config = dict(
    vocab_size=8192,
    norm_eps=1e-05,
    bias='all',
    max_grad_norm=1.0,
)
Each number is 200 + 40 x the weight over its row's rms, rounded and kept within 0 to 999. Layers, rows and columns count from 0. The size before them is the row's rms in percent of the matrix's.

# down: layer 2 MLP down (transposed), 1024x256, rms 0.113, rows 982-1008, columns 0-127
# up: layer 2 MLP up, 1024x256, rms 0.138, rows 983-1009, columns 0-127
down982,103,134,155,188,243,208,226,240,189,221,269,180,234,104,215,163,231,218,273,150,264,245,215,178,207,223,276,136,222,188,170,166,237,153,217,136,167,185,169,255,283,184,236,235,167,180,254,158,244,138,191,122,61,213,144,208,212,167,146,223,143,161,257,196,144,186,217,198,191,152,183,225,179,207,220,224,165,191,213,161,171,195,198,206,196,277,221,229,189,216,254,214,135,248,182,231,235,253,263,210,197,216,243,173,197,242,174,194,196,238,161,152,225,213,211,266,173,225,226,205,201,237,193,198,236,275,262,137,173
up983,089,235,195,167,224,177,246,189,216,234,164,205,176,262,120,186,180,175,192,160,225,225,178,180,144,240,256,203,171,206,192,164,237,161,179,155,123,190,227,271,154,206,285,166,236,202,209,184,242,198,200,142,203,140,258,216,202,175,209,226,188,235,199,234,251,197,239,191,208,164,156,192,200,260,210,171,251,152,181,225,234,256,268,217,138,126,217,159,98,220,232,221,183,235,257,154,151,186,226,144,176,249,191,179,278,197,196,126,245,219,165,293,148,232,304,172,232,220,226,203,221,226,160,224,269,186,219,201,226
down983,091,205,197,151,187,207,172,175,174,174,191,265,256,93,159,226,216,221,205,204,180,167,186,182,241,121,172,156,234,154,216,223,169,212,195,184,192,228,187,171,252,183,181,245,212,119,161,234,210,229,292,165,194,163,192,173,146,178,147,163,103,135,264,261,206,227,171,162,152,237,258,229,163,255,201,195,156,154,201,110,192,223,179,197,201,201,220,195,137,192,253,216,200,203,182,202,159,164,218,223,215,154,258,271,269,149,190,270,185,152,153,197,177,227,230,171,164,219,170,256,162,216,226,84,183,153,203,213,256
up984,088,227,199,195,153,175,208,208,263,149,215,241,205,234,99,244,227,238,161,212,221,200,140,182,189,308,179,208,159,163,212,245,257,213,163,223,244,269,216,213,194,261,241,250,194,216,211,206,171,221,192,146,195,156,87,125,253,203,210,192,214,248,162,269,255,242,176,227,166,220,161,179,211,302,214,198,169,143,196,179,174,178,215,251,233,225,163,167,126,249,160,123,231,226,141,222,204,140,200,224,249,228,250,198,183,205,226,238,181,228,211,281,194,234,122,179,161,149,263,200,157,200,214,186,160,199,122,228,243
down984,095,214,196,223,233,155,182,213,210,242,176,210,260,173,296,231,169,190,207,155,218,196,176,190,250,236,185,161,188,229,174,254,244,241,248,147,214,217,208,225,151,179,195,143,191,190,206,178,228,145,250,192,160,342,208,214,216,142,226,224,179,168,250,213,186,183,241,237,142,257,153,258,238,162,241,229,183,228,175,183,155,188,201,167,139,199,253,214,267,200,240,243,183,227,211,206,200,204,236,146,155,277,182,212,178,220,221,174,148,179,176,224,168,201,148,223,277,250,245,256,162,230,208,195,170,193,245,135,223
up985,096,137,203,192,209,200,218,195,129,170,218,207,201,162,213,232,183,216,252,174,142,254,223,238,236,222,177,243,220,211,229,235,189,199,239,207,170,167,267,154,231,113,211,159,248,164,225,189,237,206,196,217,158,179,211,218,188,258,107,181,117,163,234,196,194,220,167,213,128,143,196,161,238,183,171,194,203,235,193,193,250,219,224,266,227,191,135,232,261,206,142,138,198,177,214,275,279,218,202,230,264,211,281,177,180,147,203,230,142,221,205,193,191,181,165,214,216,271,183,215,196,171,230,211,246,135,152,258,147
down985,096,251,227,189,254,190,196,196,151,230,237,145,208,260,111,170,210,196,191,258,220,208,186,205,223,186,258,155,184,213,178,205,241,143,220,204,238,196,142,223,205,237,161,256,218,184,137,206,158,155,201,201,211,205,226,127,254,231,246,206,265,195,115,217,158,114,239,234,238,179,222,150,170,281,206,143,169,157,228,212,196,139,279,216,223,228,252,163,205,191,215,259,175,294,227,175,205,206,203,191,190,211,171,180,163,207,172,237,187,190,218,152,101,223,263,166,155,171,189,223,167,210,199,224,247,235,211,201,136
up986,095,222,195,266,148,170,188,221,186,207,180,234,255,241,169,239,237,198,202,196,241,164,115,253,236,183,270,230,229,162,249,253,166,163,246,165,230,190,118,166,147,314,217,247,233,227,249,191,246,113,110,157,265,284,190,174,217,155,148,242,242,204,138,279,223,205,234,117,179,202,137,246,143,172,303,222,238,212,152,177,159,187,180,194,193,155,222,190,206,201,202,186,231,244,200,179,198,224,181,135,223,175,219,151,218,218,182,207,189,187,183,175,179,217,205,159,162,244,252,218,121,173,193,214,211,201,212,207,225
down986,100,140,97,232,210,245,168,169,166,233,232,160,157,207,169,169,228,148,220,211,156,212,196,209,212,277,209,192,179,170,194,295,230,223,216,226,191,244,181,165,173,125,219,200,159,169,215,212,146,195,241,229,185,166,227,235,153,195,201,181,191,196,149,232,257,206,172,235,209,162,213,226,169,243,235,194,216,193,233,203,155,92,234,184,230,198,87,207,214,267,238,214,189,210,112,212,168,142,146,211,199,220,254,209,220,226,214,168,236,163,200,184,194,150,217,226,258,167,211,280,149,160,267,210,187,221,178,251,242
up987,095,238,220,178,200,203,253,114,222,206,149,234,203,184,191,172,206,186,168,173,205,173,220,181,248,179,223,195,150,189,173,214,177,223,128,226,276,191,151,224,210,231,184,243,182,186,261,208,221,215,197,196,181,197,210,274,244,199,206,273,241,215,175,173,203,219,149,299,148,201,168,193,184,223,224,172,181,180,196,265,214,207,246,255,145,220,213,204,219,197,244,213,171,214,202,236,193,204,226,162,251,235,225,179,210,262,157,192,214,198,184,249,137,207,129,176,229,225,248,169,231,167,179,210,103,240,240,169,301
down987,098,143,184,162,209,209,236,220,236,125,209,202,202,233,188,202,177,217,131,235,163,180,120,188,148,159,166,243,285,260,201,177,270,106,281,261,163,170,191,270,172,250,211,201,177,196,206,246,162,165,240,214,190,169,175,245,157,197,154,204,133,114,213,174,194,176,158,271,222,195,242,180,174,206,223,214,289,207,172,169,265,246,79,170,251,263,202,119,223,251,100,198,211,209,141,228,238,138,195,233,175,203,178,193,154,215,201,270,229,171,187,271,230,170,188,180,204,229,215,210,271,238,240,166,189,155,144,187,159
up988,100,295,215,225,241,219,231,202,208,123,192,198,266,212,119,205,184,133,240,321,223,228,207,201,167,150,234,145,188,222,236,253,149,251,171,219,178,207,257,214,177,192,176,137,179,215,191,176,203,182,226,243,215,258,223,168,246,160,174,192,134,225,168,193,235,107,255,190,254,178,162,196,203,110,198,177,237,202,257,243,257,195,212,149,197,210,148,167,202,189,164,191,234,211,157,156,155,169,207,176,184,215,172,151,210,228,169,167,221,227,294,243,241,213,132,221,147,205,172,242,210,236,210,176,216,221,130,169,173
down988,107,131,166,233,119,272,153,203,260,169,263,176,203,155,246,212,209,126,226,214,180,176,220,251,164,203,275,250,207,218,156,170,309,182,263,200,246,260,175,175,147,192,197,232,239,114,245,273,167,204,178,166,222,238,136,188,133,257,171,152,216,206,231,234,240,205,144,288,135,194,174,245,189,222,173,243,241,197,163,146,152,221,234,237,254,268,198,272,220,172,239,199,171,166,213,210,187,251,193,200,139,152,197,105,271,191,143,241,189,185,194,234,143,149,246,240,176,172,209,191,214,186,216,231,126,175,188,226,243
up989,096,148,213,245,184,185,211,165,261,199,224,234,184,253,235,255,188,225,99,173,126,241,162,215,206,257,188,188,167,193,220,224,219,258,261,272,217,228,120,167,190,191,238,201,160,212,237,177,189,203,193,215,212,261,191,282,226,191,249,222,189,263,225,185,224,234,150,185,144,238,272,291,246,260,234,144,144,158,271,206,195,173,147,175,45,198,167,196,181,167,176,183,192,223,296,213,184,268,238,176,159,190,201,199,112,176,150,120,184,237,199,215,233,212,153,175,213,176,159,194,230,202,246,195,238,168,205,246,292
down989,095,198,233,323,94,288,163,227,185,202,204,173,177,175,154,148,179,230,188,178,249,181,88,249,133,160,251,113,215,110,115,263,251,176,230,180,146,177,242,161,235,228,201,176,280,151,195,255,214,205,140,173,261,202,192,153,150,244,167,170,204,191,159,163,164,207,206,262,217,190,199,146,245,219,171,174,242,229,171,218,196,202,178,215,196,210,269,207,196,222,165,163,211,151,206,228,139,252,171,212,205,231,207,216,232,185,207,208,259,200,232,189,173,229,193,278,229,208,161,163,241,239,233,188,213,170,186,224,200
up990,089,163,212,197,214,253,201,201,254,159,227,175,258,249,205,198,170,155,169,234,228,159,188,156,115,138,173,186,193,186,163,218,121,226,189,278,168,186,155,181,176,166,200,202,214,223,139,232,144,196,141,168,222,145,227,157,207,201,232,211,275,190,288,234,183,219,234,253,193,275,212,240,148,189,183,213,216,171,118,197,134,129,201,193,175,178,183,234,230,133,157,251,277,152,158,237,170,130,181,244,157,162,194,193,152,222,243,224,178,148,250,218,192,180,155,241,154,161,210,171,238,167,179,142,139,160,224,175,241
down990,085,278,181,195,242,194,225,219,167,205,219,256,211,254,190,189,208,230,217,169,168,219,261,248,292,179,171,205,247,179,254,217,187,213,188,243,241,286,149,155,197,249,186,192,205,214,288,207,241,275,168,115,159,269,201,272,181,132,193,210,194,218,196,181,152,258,272,255,209,186,197,235,281,177,166,186,156,197,270,211,237,262,196,242,265,239,238,179,162,209,202,153,142,239,224,234,220,213,233,133,191,197,174,253,166,198,176,259,269,186,260,177,187,182,223,314,150,273,132,244,208,197,209,235,181,175,215,209,136
up991,090,168,135,185,242,197,155,164,185,158,201,220,198,186,260,223,199,253,229,230,187,153,153,168,274,211,211,219,284,194,197,127,176,191,266,143,209,238,177,151,138,189,220,192,219,211,203,232,235,177,216,262,172,167,173,262,214,245,248,193,172,160,170,174,251,206,146,300,192,222,222,186,189,198,135,168,165,188,152,174,245,196,204,210,193,265,213,196,202,125,257,166,228,192,233,221,165,186,208,236,209,301,200,175,238,217,223,164,255,199,245,203,220,267,172,185,226,156,179,195,195,311,169,223,204,220,315,183,233
down991,095,242,267,181,156,133,237,190,114,185,173,200,238,176,194,175,145,186,281,235,196,189,182,192,206,209,202,212,266,209,281,217,224,208,195,179,192,270,244,227,202,112,204,181,148,200,236,163,206,202,217,225,158,308,151,111,183,218,201,236,151,213,185,219,258,196,234,176,212,192,155,145,215,268,177,229,196,116,138,217,175,240,216,182,201,131,212,134,187,192,247,209,188,181,130,251,227,215,173,140,157,188,187,202,170,225,170,239,227,134,180,199,229,160,249,200,249,245,184,205,185,244,127,195,124,184,206,156,206
up992,100,123,208,276,155,217,150,217,189,258,185,169,166,220,165,203,205,136,164,217,280,227,201,220,214,208,253,146,180,196,219,125,223,247,200,193,194,98,221,96,186,220,185,157,237,157,235,193,175,254,250,179,165,185,233,232,230,203,220,235,226,165,209,157,185,234,233,246,190,253,246,205,208,178,186,179,229,256,158,207,171,236,253,168,234,177,187,139,184,166,203,189,227,161,221,210,193,130,240,195,191,181,220,146,155,185,173,125,211,235,203,150,223,131,252,213,185,303,218,210,212,204,210,228,264,216,286,167,259
down992,098,195,231,156,177,222,258,165,156,165,219,200,172,230,159,238,180,177,221,201,236,203,155,169,162,211,155,255,162,154,225,206,210,199,158,225,196,197,259,230,308,238,203,162,215,175,258,212,172,163,227,182,260,220,197,142,124,223,190,184,240,231,285,93,119,171,194,165,279,228,208,189,183,229,168,180,145,176,278,252,207,175,184,225,258,221,224,257,176,197,133,131,187,238,175,248,192,277,266,254,268,206,167,242,237,242,191,192,198,303,145,255,147,242,205,142,133,203,184,245,139,251,254,263,113,186,177,218,206
up993,107,193,174,214,173,171,180,166,249,259,199,164,153,189,229,178,225,302,203,194,206,235,175,158,187,178,191,193,165,260,172,223,189,207,231,170,256,166,255,201,177,144,161,204,272,169,233,231,174,135,201,141,227,210,104,137,223,196,188,183,155,240,160,215,205,146,237,258,268,177,216,240,176,262,194,184,232,215,208,221,160,198,175,176,254,157,228,126,131,173,233,179,205,229,214,249,192,95,169,233,177,135,215,156,209,192,167,236,206,217,211,192,225,157,275,194,256,200,250,167,255,220,197,177,190,200,223,197,141
down993,098,134,207,184,184,211,241,264,214,179,177,187,310,118,246,166,121,184,197,225,229,250,215,225,166,154,175,194,231,123,223,197,253,195,197,188,183,237,245,209,231,196,204,238,198,171,216,224,135,249,234,188,149,123,287,250,160,143,177,175,194,246,122,232,202,239,224,110,243,207,159,189,186,240,228,245,276,196,169,236,211,218,205,193,217,253,198,199,254,193,138,268,189,223,171,110,175,208,232,239,232,225,281,205,194,216,272,221,182,253,190,229,176,221,187,193,235,284,190,179,193,223,152,152,207,214,235,198,253
up994,096,251,201,261,203,155,204,159,182,207,226,258,175,208,123,228,229,190,235,263,197,254,212,272,159,171,218,171,124,213,178,246,170,249,217,182,170,133,227,247,161,217,265,234,126,238,250,218,257,243,231,227,183,191,109,174,135,140,228,235,156,260,224,110,252,234,193,117,268,197,162,252,212,197,165,198,186,164,170,198,209,182,205,191,250,179,215,244,219,137,159,277,141,149,146,176,246,265,237,226,215,206,196,168,183,226,267,202,175,272,151,199,177,192,171,210,150,178,192,176,186,105,219,209,165,268,240,236,235
down994,108,267,220,192,191,236,147,173,210,138,172,265,181,197,197,236,184,240,258,204,216,234,226,190,122,207,190,215,191,252,117,243,183,152,245,217,216,225,101,202,213,221,181,215,272,135,256,318,190,173,150,162,130,276,194,196,242,214,259,162,196,244,166,261,282,217,153,183,207,247,208,235,252,158,243,210,180,239,182,165,215,204,288,288,186,232,254,175,153,193,179,192,172,134,258,296,191,240,213,139,180,186,215,152,274,168,182,205,183,197,205,203,219,250,236,159,172,114,228,188,212,247,235,153,215,199,190,264,189
up995,099,200,143,270,250,251,156,222,174,175,253,212,180,273,171,225,207,200,120,223,151,174,232,237,195,204,184,185,290,188,204,190,216,251,127,98,181,240,197,207,263,143,157,218,188,200,166,136,259,205,232,241,184,233,132,160,180,119,200,238,229,182,198,213,332,102,187,200,178,234,276,257,167,145,130,231,192,182,242,230,191,262,204,218,185,211,247,193,210,223,236,221,161,222,233,277,216,137,229,161,164,201,215,224,226,232,207,180,174,261,207,187,160,233,187,260,255,175,162,245,258,182,159,234,192,167,176,241,185
down995,090,218,229,216,186,200,223,138,216,240,248,264,148,218,237,229,220,243,246,242,251,247,207,250,308,166,149,165,130,233,190,175,255,216,140,247,200,160,232,268,183,220,171,167,163,132,229,294,226,206,219,237,243,228,194,230,128,199,108,213,196,176,229,172,190,218,238,113,243,209,237,236,213,257,191,182,237,210,181,147,239,285,203,173,201,204,221,195,149,199,150,265,211,191,162,186,227,149,200,264,104,212,147,154,238,224,164,183,215,213,204,197,145,250,237,165,247,131,234,212,192,254,247,180,181,156,208,274,188
up996,093,236,230,182,178,188,181,155,193,195,196,172,192,171,236,181,265,202,186,197,131,201,230,188,163,153,234,175,202,198,201,139,214,258,155,196,219,191,161,193,189,197,203,214,167,218,194,256,266,193,264,224,179,155,218,184,237,261,145,169,249,168,266,209,185,202,199,202,289,199,166,180,203,188,233,151,315,162,169,231,173,148,242,263,283,190,198,172,158,209,204,200,210,260,193,190,185,194,246,266,230,208,231,224,253,221,139,142,189,219,176,264,143,181,175,129,212,149,248,135,181,173,209,157,213,183,212,251,200
down996,084,188,164,240,193,268,140,224,187,204,227,207,178,267,191,247,239,121,176,173,229,272,221,150,182,173,212,181,203,217,222,250,209,174,194,213,137,240,250,241,203,186,160,233,145,141,292,168,216,231,195,192,125,184,176,159,204,259,217,265,165,240,155,228,248,189,211,168,184,247,235,160,157,166,243,186,170,240,188,193,164,132,293,184,237,188,204,192,145,189,118,213,213,245,217,289,197,165,200,109,130,221,137,150,135,149,190,194,171,195,179,215,184,184,235,246,164,233,156,288,204,205,149,177,163,216,220,148,202
up997,100,198,277,178,213,218,188,162,191,207,166,265,200,207,224,159,247,192,210,188,201,169,200,268,123,254,192,205,196,165,217,253,274,174,129,173,185,246,197,195,202,155,219,263,276,184,146,232,159,93,211,157,160,231,209,173,241,171,218,222,195,116,182,133,240,292,192,193,154,218,182,229,177,168,249,201,190,149,172,189,180,120,140,206,158,272,144,188,214,150,253,210,163,228,161,198,215,180,245,262,228,207,180,175,233,209,146,264,174,163,241,195,146,197,223,198,160,185,147,192,227,223,112,140,309,219,228,224,200
down997,085,206,174,180,226,156,192,266,95,144,161,110,204,245,256,219,168,242,225,134,196,194,206,161,257,219,186,202,203,227,156,168,137,181,232,159,219,188,163,160,162,216,161,220,149,227,246,204,281,117,246,252,212,186,283,192,175,198,169,164,202,226,140,210,174,219,212,258,241,296,207,170,221,147,222,175,213,197,194,209,202,168,209,208,141,260,215,135,206,146,210,223,159,212,270,173,178,200,233,165,248,138,201,249,170,227,207,240,254,189,147,270,200,134,195,113,233,224,192,222,154,236,238,241,109,195,193,226,206
up998,115,187,213,166,195,230,192,193,171,206,172,235,169,146,220,222,303,218,256,240,181,171,248,169,199,184,169,216,188,225,261,139,182,233,222,223,184,186,227,217,175,161,280,132,197,244,247,252,181,198,216,223,164,169,192,265,212,184,200,143,234,252,213,171,198,123,206,144,157,151,138,152,198,137,198,140,248,232,208,199,232,156,245,204,196,198,186,188,155,190,149,264,239,228,202,235,198,202,215,262,189,243,231,287,172,297,241,216,97,279,291,197,169,232,261,278,224,257,206,201,245,231,183,192,245,121,167,175,208
down998,113,244,146,211,153,247,279,133,207,144,245,230,237,218,200,196,212,229,202,202,213,263,219,138,165,247,211,248,153,145,178,205,151,246,158,181,180,203,196,206,160,210,195,213,116,210,138,233,199,140,240,199,249,207,207,159,157,116,228,193,248,154,173,199,210,237,212,222,246,196,238,229,213,145,240,220,180,228,201,240,190,286,138,148,177,240,222,258,203,253,151,208,198,224,132,221,151,224,158,143,246,218,171,172,115,198,208,219,262,218,257,164,147,235,196,138,160,166,184,131,210,113,209,146,199,220,270,223,180
up999,121,228,161,122,257,202,239,190,228,200,146,192,196,259,214,161,252,224,217,117,214,205,166,151,163,198,104,245,204,214,195,213,174,209,262,190,214,296,186,180,257,214,155,224,250,246,231,188,198,216,261,249,188,204,225,181,225,236,245,185,174,210,146,204,190,247,135,149,230,157,244,103,125,184,228,250,216,254,247,148,150,195,216,216,232,159,174,199,208,271,219,170,203,190,245,204,163,123,198,195,159,195,205,233,172,228,176,210,189,241,180,250,263,164,215,114,242,87,209,231,159,153,207,200,214,229,185,211,187
down999,120,194,288,204,209,192,223,193,155,233,218,191,188,207,226,208,176,222,225,202,192,217,205,275,187,205,242,229,195,179,138,233,269,212,247,211,182,253,224,148,243,164,232,194,187,135,219,198,236,254,186,192,129,227,207,218,236,234,227,132,151,234,214,240,194,193,203,244,167,247,131,203,171,224,218,231,166,190,269,184,205,215,212,175,224,225,137,172,165,182,149,226,234,254,147,203,225,262,244,177,262,136,290,177,157,178,146,227,217,128,154,163,180,184,150,237,289,235,270,215,139,117,159,238,213,210,139,237,257
up1000,105,178,288,202,182,180,152,212,247,133,198,172,215,246,163,198,171,160,187,156,227,184,151,204,238,251,218,146,236,239,199,216,218,155,119,186,209,233,185,168,186,199,238,167,193,158,179,250,174,217,153,164,176,165,205,167,141,216,226,230,225,243,236,215,158,149,183,204,191,265,173,157,155,141,223,194,94,194,200,181,288,178,149,181,208,157,187,210,139,193,233,219,158,195,225,205,191,226,104,204,187,236,169,253,232,251,209,190,159,186,187,222,256,180,161,133,115,230,225,226,158,251,186,234,223,244,219,241,168
down1000,104,270,198,198,176,203,196,176,302,165,236,203,197,187,295,179,176,239,157,132,223,227,197,204,136,197,203,177,164,191,237,235,187,178,171,204,163,161,138,191,238,229,210,184,201,216,182,203,153,161,237,208,126,176,227,213,203,167,195,204,222,147,115,253,192,224,304,295,121,182,181,218,214,185,190,123,207,180,175,216,281,269,239,194,208,155,211,193,194,287,110,157,285,171,218,219,210,198,243,188,178,211,213,195,147,175,183,208,191,285,157,163,252,167,205,187,214,172,221,227,201,161,208,116,179,215,102,219,165
up1001,104,201,122,247,220,239,206,157,203,191,216,227,257,205,162,242,192,203,232,208,202,133,228,186,190,116,175,136,178,171,220,181,106,231,254,176,286,221,210,186,236,229,164,205,170,166,149,191,184,191,195,121,186,247,225,208,169,232,184,129,144,230,269,211,197,209,196,226,192,313,143,160,140,140,184,207,249,233,176,204,176,127,223,222,170,223,218,157,224,190,175,258,198,231,209,131,278,191,191,184,194,115,179,180,215,173,181,215,252,170,207,172,151,228,200,302,152,249,180,199,120,154,199,290,207,160,146,289,232
down1001,096,198,212,200,248,132,147,211,235,139,161,183,175,160,200,209,257,208,156,250,183,174,158,202,226,232,248,263,222,190,264,197,222,230,198,204,154,135,234,215,163,235,119,169,174,239,206,253,215,221,152,231,254,180,219,268,246,179,183,237,174,152,185,225,210,131,249,144,200,211,200,208,129,162,190,131,210,194,251,189,221,248,161,215,227,173,202,210,181,181,168,169,198,199,163,256,223,201,135,217,198,225,132,180,235,116,179,245,152,183,289,190,197,217,235,211,236,198,291,138,216,241,205,188,211,227,190,153,215
up1002,102,162,203,188,163,243,222,139,204,168,259,205,243,225,218,197,187,232,265,209,189,153,254,300,232,191,176,290,160,237,175,220,196,176,182,222,249,239,108,149,167,206,261,225,263,204,217,117,138,251,210,273,177,169,190,245,258,129,196,187,124,222,210,221,193,162,211,152,203,212,229,127,223,203,227,202,221,203,162,103,89,219,214,175,192,224,249,218,95,271,196,156,233,197,234,220,222,199,258,185,156,174,199,189,257,192,182,183,152,236,197,140,137,137,194,152,193,163,224,195,240,129,213,177,206,243,203,240,197
down1002,092,205,177,209,202,244,193,221,170,203,254,116,153,122,254,214,222,195,202,204,247,204,260,243,181,231,184,287,227,190,137,161,200,160,222,193,171,246,142,216,206,146,196,305,85,211,204,171,127,225,240,253,172,218,225,203,251,179,242,148,245,170,204,283,229,273,198,232,166,213,155,258,234,196,221,169,258,238,178,210,234,160,169,223,153,146,161,197,206,185,268,134,185,155,171,240,245,127,218,173,239,216,143,214,148,235,168,203,225,115,201,196,83,136,163,268,239,146,115,205,158,242,203,208,141,212,199,203,228
up1003,111,262,185,186,135,256,199,208,210,225,247,189,138,242,203,181,214,182,125,219,215,217,192,192,207,149,232,179,219,142,156,249,162,132,192,193,189,180,183,232,222,283,241,159,217,178,188,233,206,166,118,131,272,241,204,236,190,145,226,219,236,194,275,184,238,237,237,230,131,195,169,193,128,269,218,163,256,190,194,205,210,154,167,146,183,195,163,149,219,207,240,200,241,146,180,244,202,162,199,242,233,125,168,235,191,128,143,153,204,257,228,257,174,177,161,176,203,188,239,196,298,191,174,252,193,198,207,224,229
down1003,108,200,231,163,138,167,235,186,284,175,183,213,194,287,203,148,207,224,192,243,178,230,122,196,261,141,196,213,221,153,176,185,123,211,201,212,185,214,144,236,166,175,212,203,217,221,197,185,203,159,221,196,255,200,213,250,216,190,202,150,174,193,119,227,267,245,225,297,169,139,230,145,162,225,167,232,267,106,205,183,213,201,202,163,213,224,232,218,219,157,203,228,229,317,164,231,212,222,119,161,176,234,298,182,162,253,136,308,163,166,183,213,176,125,67,222,207,207,193,173,177,209,213,206,235,221,160,194,213
up1004,093,226,275,207,274,152,191,245,201,185,196,224,227,201,160,208,158,266,246,195,176,155,238,187,185,259,193,136,167,182,148,213,245,175,176,183,175,245,174,205,250,194,248,150,230,219,183,128,164,214,290,219,192,229,209,183,223,186,223,184,222,231,196,163,175,253,205,233,152,183,214,174,194,218,140,175,241,121,273,295,230,226,191,226,194,234,247,166,153,206,152,196,203,267,265,157,181,152,228,244,241,160,217,199,219,203,183,195,142,197,135,175,190,90,246,209,226,202,256,193,249,112,212,182,169,188,153,186,167
down1004,086,181,203,202,154,166,208,173,100,185,200,171,83,142,226,225,189,216,181,132,267,191,221,234,246,108,180,193,196,292,206,117,152,182,95,214,266,215,294,264,197,235,171,216,264,183,210,266,239,177,115,254,214,212,206,189,105,191,206,202,128,189,262,244,263,171,208,235,204,189,193,253,193,256,183,195,172,291,182,161,153,131,116,238,193,170,185,227,179,186,175,210,210,202,209,218,176,179,199,148,210,158,150,197,160,225,197,143,189,280,198,199,181,245,191,198,233,186,165,180,144,249,131,262,242,258,220,159,277
up1005,097,182,207,183,146,248,229,132,158,193,164,243,183,277,224,295,210,184,183,240,297,282,115,189,189,176,153,178,169,200,236,133,156,286,224,201,176,142,188,227,181,155,137,202,215,197,231,198,245,186,136,170,251,170,170,235,256,160,219,213,265,159,244,159,95,215,212,193,187,202,208,242,131,244,180,187,178,238,251,272,143,170,229,167,237,186,200,210,274,293,166,154,225,183,159,202,187,187,184,218,221,214,175,172,218,237,194,198,228,129,171,157,268,217,170,168,213,243,210,213,173,177,216,199,113,259,238,146,144
down1005,101,157,189,154,205,155,211,228,175,184,266,228,203,199,150,252,156,168,217,255,244,193,231,290,208,160,231,195,245,183,213,259,219,175,216,196,254,177,197,206,193,146,211,268,224,96,249,265,178,223,189,200,175,225,223,168,188,202,164,207,211,167,175,234,176,241,202,272,187,229,199,254,213,168,221,197,259,245,237,185,178,190,282,206,102,246,205,292,220,250,250,203,141,231,257,107,180,230,226,265,179,184,221,203,191,189,251,243,215,180,195,181,161,123,196,231,189,255,151,138,136,215,173,236,230,216,155,235,240
up1006,102,186,188,225,256,184,275,158,194,245,175,198,248,197,179,258,230,187,159,214,140,216,191,192,219,235,151,186,179,241,162,205,231,281,209,159,238,135,172,169,170,223,202,181,277,193,292,170,186,138,187,173,125,192,146,272,163,178,180,268,157,134,236,159,206,226,134,184,196,240,224,219,223,159,193,170,220,205,297,196,124,194,188,196,235,159,263,288,231,229,161,215,170,188,264,221,174,197,148,193,120,148,97,219,186,201,158,228,178,173,203,193,235,165,206,287,178,142,120,147,247,293,182,236,168,203,181,239,175
down1006,093,287,216,238,280,111,202,185,156,261,185,189,188,169,169,171,205,277,273,232,208,153,175,232,246,212,217,131,134,231,229,292,198,124,203,206,168,186,164,175,226,171,154,208,192,162,173,207,158,227,187,204,185,193,217,160,230,157,214,226,206,170,195,201,198,226,233,186,230,139,217,144,201,118,214,208,152,222,184,230,260,148,255,165,101,215,107,188,271,240,182,213,279,213,238,221,192,202,155,187,139,185,173,250,216,106,192,205,195,225,245,267,165,137,234,247,234,174,237,104,181,151,203,271,150,195,141,170,215
up1007,101,186,246,259,156,218,219,223,173,218,173,214,172,199,183,164,163,206,132,200,177,181,240,154,267,218,143,166,161,206,222,218,168,247,212,205,248,120,135,257,196,188,265,208,211,154,200,228,170,178,192,232,197,239,220,229,158,187,228,184,182,163,244,195,179,168,222,222,267,230,274,219,180,197,325,185,186,245,249,186,227,203,171,189,228,244,195,183,229,247,216,215,168,181,248,206,214,99,125,179,232,183,193,204,189,176,143,228,149,250,248,236,199,151,116,226,236,189,185,244,227,241,193,147,207,235,81,190,182
down1007,098,249,121,332,188,174,197,235,257,172,192,157,190,236,232,219,249,243,248,226,187,253,175,187,180,196,235,101,226,168,276,228,291,199,206,247,130,231,178,236,218,188,205,227,166,148,210,211,210,252,219,237,181,219,181,155,209,232,156,247,172,251,180,230,256,207,147,172,183,194,174,212,182,319,196,187,223,238,190,169,204,229,242,251,234,260,271,144,234,120,186,137,127,167,174,182,163,275,192,272,169,226,170,177,210,260,208,157,231,125,191,229,199,143,195,192,191,207,235,188,218,212,263,258,190,235,263,173,209
up1008,090,191,296,254,260,213,215,126,248,108,211,136,246,245,204,202,149,125,225,203,263,207,195,198,261,183,195,183,206,215,235,197,218,137,191,264,199,207,168,218,178,207,243,237,172,233,230,205,156,235,196,184,107,190,199,238,202,205,297,221,232,250,251,243,213,215,149,209,260,187,235,207,164,181,165,144,185,149,224,225,201,184,234,207,174,194,204,298,283,229,233,215,180,163,123,236,143,237,207,205,158,214,161,248,208,198,197,181,179,203,162,159,127,192,204,134,188,196,241,207,232,290,177,162,287,174,167,195,261
down1008,095,200,147,143,216,217,213,238,171,253,186,187,257,122,202,198,192,239,206,216,170,207,253,241,129,175,153,195,204,189,120,250,202,171,242,126,229,175,204,154,231,202,183,146,227,118,162,191,188,203,264,224,283,187,222,207,217,197,110,220,262,180,164,173,126,156,170,158,235,153,191,256,150,196,168,270,233,228,180,254,190,211,184,198,206,206,288,199,202,182,164,184,181,231,223,186,182,109,225,192,193,178,238,125,181,227,245,201,259,231,242,203,238,242,237,213,190,219,214,246,172,193,230,191,113,298,189,207,196
up1009,101,242,208,199,167,242,241,135,224,207,255,207,163,284,195,249,198,185,258,263,241,168,132,233,158,172,208,258,186,179,232,220,199,105,160,188,197,235,250,144,178,245,233,175,163,175,203,230,180,188,221,232,264,191,238,217,176,162,228,253,298,231,235,197,212,235,212,184,170,201,187,233,112,143,208,117,191,176,244,172,221,230,209,154,212,174,173,171,243,167,171,281,161,242,168,182,248,147,187,266,250,259,216,203,150,167,259,202,207,192,81,185,243,310,169,170,191,190,191,192,200,189,255,204,217,179,191,148,195